config.yaml
head_dim: 64
d_mlp: 1280
norm: "rmsnorm"
rope_fraction: 1.0
init: "uniform"
beta2: 0.98
lr_head: 0.00613
warmup_steps: 200
final_lr_fraction: 0.03
batch_tokens: 131072
seq_len: 2048
Each number is 128 + 32 x the weight over the matrix's rms, rounded and kept within 0 to 255. Layers, rows and columns count from 0.

# layer 3 MLP up, 1280x384, rms 0.0771, rows 518-526, columns 0-127
[[ 73 143 132 195 175 138 173 187 100  64 145 130 116 132 143 156 162 153 166 105 140 111 121 143  67 140 118 110 126 116 107 154 160 196 103 110  86 109 125  85 113 143 108 154  98 165 134 126 135 140 108  55 181 144 132 112 124 140 114  80 144 166 107 116 132 147 137 138 103 124  58 111 116 162 189 143 185 129 167 148 145 139 149 130  98 110  41 120  56 121 133  84 155  69  88  57 184 177 146 179  98 143 166 169 136 146 155 131 155 101 145 156  80 107 140 183 125 165 159 174 124 124 166 166 136 121 201 138]
 [ 53 133  77 118 126 168 117 107  90 117 154 100 163 126 147  57 157  87 122 158 106 114 169 129 116  64 132  91 144 126 124 116 131 115  84 168  85 140 137  70 166 121 110 160  88 122 129 124 149 139 158 143 127  95 143 173  57 151 169 151  76 192  81 174 134 195  98  87 194  93 150 104  93  94 119 167 124 138 204 141  90 121 128 173 184 178 116 159  95 112 164 199 119  98 145 215 128  78  97 152  78 113 153 111 118  64 166 119 161 118 106  88 147 114 142 133  82 149 168 143  93 144 139 164 100 115 111 115]
 [173 192 110 153 127  85 114  80  49 156 164 182 127 133  75 111 199 160  81 207 129 119 132 117  94 136 187 143  77  66 120 119 122 154  95 108 112  98 159 118 109  93 177 150 141 194 118 129  87 150 130 109 132 139 143 127 114 141  84 134  74 153 139 153 149 128 158 137  70 121  83 135 207 135 126 127 161 158  97 147 154 109 102 120 108 149 175  59 133 131  98  89 146 154 110  63 147 143 158 136 124 130  91  68 146 164 124 107 180 122 136  75 121  41 166 156 152 155 123 140 119 116  68  72 124 126  87 116]
 [109 113 102 145 138 159 144 104 215 152 171 112 137 116  66 160  48 132 102 128 122 121 119 150  71  85 110 101 165 145  84 101 217 197 139 133  82 112 179 149 156 166 123 107 103 113 118 194 125 148 167 135 115  81  99 168  89 156 141 169 139 124 120 115  97 143  96 127  90 120 186  98  77 142 141 135 167 147 156 105 117 142 146 103 138 120 123 129 114 123 125 141  85 139  94  87 161 155  75 143 141  78  61 128 120 115 123 147 180  75 164 120 161 134 209 123  94 109 114 176 151 172 131 135 117 154 175 114]
 [175  79 114  74 118 117 155 102 154 162 109 140 114 146 183  99 150 138 114 160  89 127 159  93 156 160 113 165  89 132 141 117  95  88 127 147  43 134 129  93  84  91 125 126 151  57 122 111 138 153  84 113 200 143  88 125 166 121  33 129 108 136 128  91 139 194 108 141 102 148  69 154 175 196 133  68 125 161 139 109  81 184  85 168 110 144 157  67 148  92 148 100 147 102 143 141 125 140  91  74 138  91  91 150 155 163 123  70 172  96 100 132 108 117  90 162 136  96  92  68 142 154  24 190  78 140 134  76]
 [ 84  88 158 175 172 102 129 118 114 138  97  76  96  77  96 115 134 173 134 204 162 141 221 143 120 182 157 165 118 122 158 173 110 125 122 104 150 104 140 148  87 176 161 120 166  89 133 142 107 114 105 166 101 143 119 171 130 175 141 103 118 117 138 139  64 175 138 161 132 146 129 139 175 140 146  87  92 123  67  92 157 130 140 127 128 108 154 139 153  90  84 151 107 162 105 100 120 135 161 117 140 139 118 131  67 122 129 138  98 107 127 147 146 162  90 167 120 132  90 116  92 133  98  73  82 136 126 125]
 [ 75  75 165 163 149 143 142 146 160 145 173 123 121 147 141 158 112 161 144 110 149 150 109 185  99 145 183 122 134 155 137 105 181 125 153 112 161 127 124 107 133 130  96  35 149 194  59 160 107 130 134 141 135 116 130 145  82  91 144 175 167 141 143 125  98 111 173 153 148 103 120 151  78 109 100  91 137  88 149 121 102 135 136 147 140 113 135  80 182  96 112 118 152 148 112 183 144  91 160 101 136 168 148 112 140 161 105  81 127 155 118 101 118 111 123  69 103  93  78 143 110 160 120 141 170 164 132 159]
 [164 129 107 129 140 144 101 124 126 165 133  68 169  97  94 139 167 109 127  84 176 128  90 135 125 170 177 144 124 151  68 145  75 117  95 144 145 134 181  99  74 180 151  95 143 122 153 142  98 123  92 149 129 149 154  96 137 137  72 127 161  88 108 122 148  79 137 128 157 144 100  91  81 149 168 143 187  94 136 127  79 114 161 133 162 127 132 157 149 130 144 123 215  72 126 120 118 155 102 132 121 128 127 104 143 203 106  89 180 116 168 123 158 147 159 130 121 135  83 108 140 117  95 156 113 174 155 103]
 [143 160  72 124 124 147 120 147  90 174 157  71 181  62  99 183 100 111 192 175 137  92 133 180 133 136 150 161  86 123 130 206 108  97  94 148  73 152  90 124 151 157 132 139 192 162  72 106 106  22 173 137 159 140 151 106 112  92 109 105 129 140  67  74 128 101  88  99 139  93 179 101 148  88 116 149 106 194  73 184  65 165 168 151  75 125  86  48 123  64 122 103 113 105  97 114 121 144 143 110  92 171 171  45 144 202  93 134 137  85 116 110 111 162 153 168  98 145 123 163  97 109 150  67 108 126 134 139]]
# layer 3 MLP down (transposed), 1280x384, rms 0.0652, rows 518-525, columns 0-127
[[108  61 116  64 129 135 151 142 198 120 162 113 165 152 114 142 136 121 208 123 139  95 126 123 129 146 136  94  63 164 128 155 151  92 168 131 105 140 109 107 194 155 119 183  88 172  49 153  99 184 161 132 170 127 149 113 135 111 121 180 122  86  99 143 127 102 182 138 148  87 155 178 102 125 116 159 169 150 134  64 122 125 110 107 140 173 126 139 141 102  61  92 100 114 192  63 108  87  79 127 149 110 138 140 100 119 128 180 202 149 141 141 148 133  79 152  67 148  79 155 114 101 124  88 179 144 133 185]
 [121 156 104  78 121 100 164 144 129 130  75 147 131 100 118  84  97 140 202 165 150 142 147  78 121 156 132 164 197 152 149 109  93  97 136 164 124 117 152  96 120 160  70 112  94 150 124  76  80 159 112 188 129 139 103  94 111 127 169 113 125 185 120 118  92 109 154 109 128 117 105  88 116 107 115  70  73 142 213  94  99 110 148 115 118 118 119 225 109 110 151 137 129 121 138 176 158 121 114 158 166 132  93 106 128 170 156 114 159 121 113 140 146 116  87  69  42  93 219 130 111 121 141 108  87 126 123 127]
 [ 72 127 113 163 155 102 175 130 147 173 114 119  79 117 132  65  89  32  78 168 158  93 155  80 140 124 170 127 144 148 119 134 130 185  88 128  93 147 113 140 133 147 145  80 143 169 109 147 136  96 134 136 126 125 163 103 126  98 101 114 101 146 164 117  99  99 159 138 127  80 175 124 120  53 119 155 138 140 144  93  95 101 123 167  97 156 153  89 108 119 139  79 156 101  96 161 162 144 184 184 116 128 102 163 128 150 103 127 125  79 121 164 102 143  84 111  75 122 107 203 110 120 156 148 149  82 103 118]
 [146 110 193 129 164 110 163  95 218 192 112 134  87 152 181 156 121 176 137 123 172 100  82  77 155 119 167 159 115 131 118 137 120  68 194  72 121 171 129 164 137 149 133 126 151 177 112 117 157 114 170  56 182 185 120 115 102 110 157 129  36 152 115 177 107 110 113  97 112 180 177 144  94 125 116 151  82  98 172  79 135  99 160 132  87 125  96 127 150 130 140 107  77 146  86 114 105  60 152 125 127  97 126 181 112  80  98 112  64 150 193 140 108  42 153  72 103 165 122 137 129  99 121 157 115 148 107 146]
 [194 151 104  85 155 132 128 111 148 109 137 106 128  97 148  72 144  99 143  53  88 159 151  62 110 155 125 140  82 132 102 183  52 114 161 108 159 105 109 139  98  78 114 133 176 108  90 171  93 152 114 123 135 111 160 162  62 163 161  92 164  46 113 137 145 166 184 165 100 105  66 161 139 149 143 168  72 147 117  87 140 132 124  64 117 137 175 116  65 117 201 138 106 110 125 115  86 125  71 104 102 171 115 128 178 135 146  88  97 139  88 129 146 116 115 128 152 110 182 160 123 130  81 127 192 109  57 120]
 [185 132 109 145 100 195 156 119  80  91 144  75  92 117 117 199 160 131 159 121 131  75 101 130 127 130 136 108 119 120 124 162 155 145 123 127 175  77 121 105 135 137 134  95  77 128 115 143 142 135 177 127 198 140 166  96 168 135 161  65  76 156 184 109 125 141  98 140 152 130 125  69 126 199 128 110 131 138 123 174 151 135 123 122 160 149 107  39  82 177 151  90 130 109 180  77 157 110 159 102 148 141 198 153  60 142 131 123 143 150 118 117 118 106  88 126  69 135  97  77 113 136 166 130 103  92  93 136]
 [ 97 120 120 164 111 123 114 197  97 125 182  96  96 166 141 125 135 126 116 122 117 188 112  97 130 114 129 141  77 132 173 122  75 187 120 167 141  96  93  60 121 222  83  53 181 178 178 138 172 156 100 107 133 136 128 117 130 113 118 116 115 121 127  88 142 115 161 144 120 169 170 179 127 150 115  98 117 135 162 180 117 175  79  94 177  75 161 120 156  74 149  92 123 102  95 164 107  96 110  90 117 129 128 127 126 161 141  66 158 150 208 169 145 148  86 151  90 104  75 141 151 118 150  94  88 120 156 129]
 [166 132 170  86 168 206 192 170 160 183 102 111 152  76 150 177 108 164  96 144  58 179  92 121 176 111 167  82 112  99 132 188 154 130  89 124 175  69 119  85 108 222 108 159 144 146 114 134 142 129 165 133 154 141 133  78 150 153 163 155 137 105 136  78  62 103 135 236 131  98 126 151 174 144  83 103  67 106 138 161 170 188  99 138 174 149 108 177 120  99 120 174 109 138 147 147 114 103 169 122 150 104 146 117 131 156 174 112 154 142  82  95 165 147  96 158 154 159 146 135 127 142 108 132  82  72 154 146]]
# layer 3 MLP gate, 1280x384, rms 0.0774, rows 519-526, columns 0-127
[[119  79 148  62 161 125  99 165 143 160 126 145 147 102 168  49 162 122 113 134 103 142 112  81 116 195  77 112 139 187 177 107 149 101  92 151 169 108 130 160 107  98 133 129  56 163 151 127 100 148 109 143 123 166 138 166  97 178 127 121 128 133 134  88 159 138 134  80 200  87 142  98 160 130 112 143 148 112 152 117  53 189  94 165 155 135 154 143 126 219 147 131  99 143 153 156 121  75 107  93 162 150 145 172 107  51 154  78 130 168  93 128 161 118 171 126  52 111 139 181 141  88 158 197  86 137 136  66]
 [133 132 132 133  97 158 164 161  99 106 126 153 122 132 147  64 132 140  84 177  87 153 142  64 130 115 133 130 140 173 132 125  56 148 130 161 159 132 107 160 160 123 140 176 144 142 105  81  58 122 116  89 133 152 174 142 140 123   3 136 125 133 183 120 145  66 136 154 111 119  91 128 134 151 203 180 162 145 163 108 150  86 118 161 115 124 109  40 117 119 106 136  98 145 175 144  84 114 165 106  71 123 129 118  92 178 155 129 127 174 113 110  97 119 137  83 145  96 126 150  74 156 120 168 161 140  95  87]
 [ 86 151  63 113  63 121  73 119 191  89 122 105 103 140  91 115 190  94 101 153  85 147  85 144 122  93 140 134 154 128 196 115 115  79 183 184 140 178  73  72 125  60 126 137 182 104 152 125 130 144 117 147 111 106 143 165 174 100 110 105 120 153  88 152 143 144 111 182 142 109 149 149 119 113 101 154 152 173  59  99 183 125  73 158 152 114 144 139 129 155 105 214 149 154 153 121 109 175 138 140 159 132 136 119 142 170 100 121 147 103  66 121 181 155 104 175 123 114 181 134 118 114  97  99 124 201 147 157]
 [101 112 164 143 109 123 150 114 124 158 164 121 136  99 111 109 150 125 130 111  94 103 143 129 155 156  96  78 154 124 156  74 144 163  85 133 126 134 124 132 100 103  89 111 133 121 131 107 149 138 143 154 160 129 147  99 127  84 143 172 125 124 154 139 143 132  79 138 120 160 131 176 148 177 152 148 104 167 149 108 140 119  84 142 147 203 121 151 174 179 113 136 147  89 163  94 184 202 105 193 143 163 191 133 175  86  94 109 102  56  98 137 157 139 121 111 136 166 125 119 105 121 122 114 139 121 147 150]
 [ 70 128 126 125 174 134 124 107 120 116 135 139 123 168 123 153 175 195 101 155 134 195 130 156  68 160  79 124 152 160 149 123 113 169 156 111 158 124 195 123 142  83 118  78 168  93 135  99 117 105 181 121 187 159  98 135 181  87 150  88 159 119 158 129 106 132 114 196  98 161 151 114 119 128 119  53  75  96 126 118 148 150 151 106 156  93 141 172 132 109 122 108 116 134 107 125 126 159 133  97 164 111 142 101 117 139 153 127 205  50  78 205  70 154 126 168 146 127 141 110 143 160  89  97 143  72 157 152]
 [133 113  79  89 103 163 148 111 158 107  95 137 102 105 125 139 127  85 151 186 153 147 152 139 137 118 103 112 132 170 159 183 133 156 143  95 111 134  97 146 131 106 142 168  93  75 169  99 110 135 121 112 129  85 158  99 115 119 136 140  95 129 124 129 139 109 131 175  74 125 136  85 146 143 147  84  97 189 132 145 155 136 160 124 118 166 139 145  89 189  77 171 139 120  98  73 143 153 120  95 161 103 139 100 105 119  72  46 131 185 110 144 113 138 131 132 153 155 203  91 137  85 102  88 130 148 140 109]
 [115 151 148 144 160 175 120 106 149 115 116 156  86 142 128 142 201  99  55 134 150 124 110 103 160  84 133 148 162  86  83 151  47 100 207 152 123 115 154  78 114 118 137  77  92 157 140 144 181 134 160 108 105 112 138 112 102 196 136 128  97 178 138  89 163 142 164  93 152 146 139 101 168 109  85 134 133 135 103 166 110 128  86 148 120 155 138 119 133 128  69  96  81 169  96 133 102 134 157 161 133 150 121 177 130  86 143 147  92 101 148 102 115  91 162 104 102 130 149 149 136 134 124 111 172 191 158  79]
 [ 79  82 153 171 154 190 143 185 217 130 109 129 149 111 123 177 134 174  42  54 151 107  93 145 160 145 107 141 163 113 138 106 105 163 155  84 209 131 104 143  54 119  80  82 106 121 129 108 121 177 136 121 135 145 106  79 117 109 163 196 119 130 176 142 184 144  81 206  79  64  91 126 174 107 154 170 136 107 115  98 137 124  99 159 129 206 151 100 170 185 141  93 120 145  60 120 184 134 128 114 176 118 103  85  67  48 179 132  70 126 129 180 108  76 123 125 121  65  83 126 199 126 168 142 180 174 148 120]]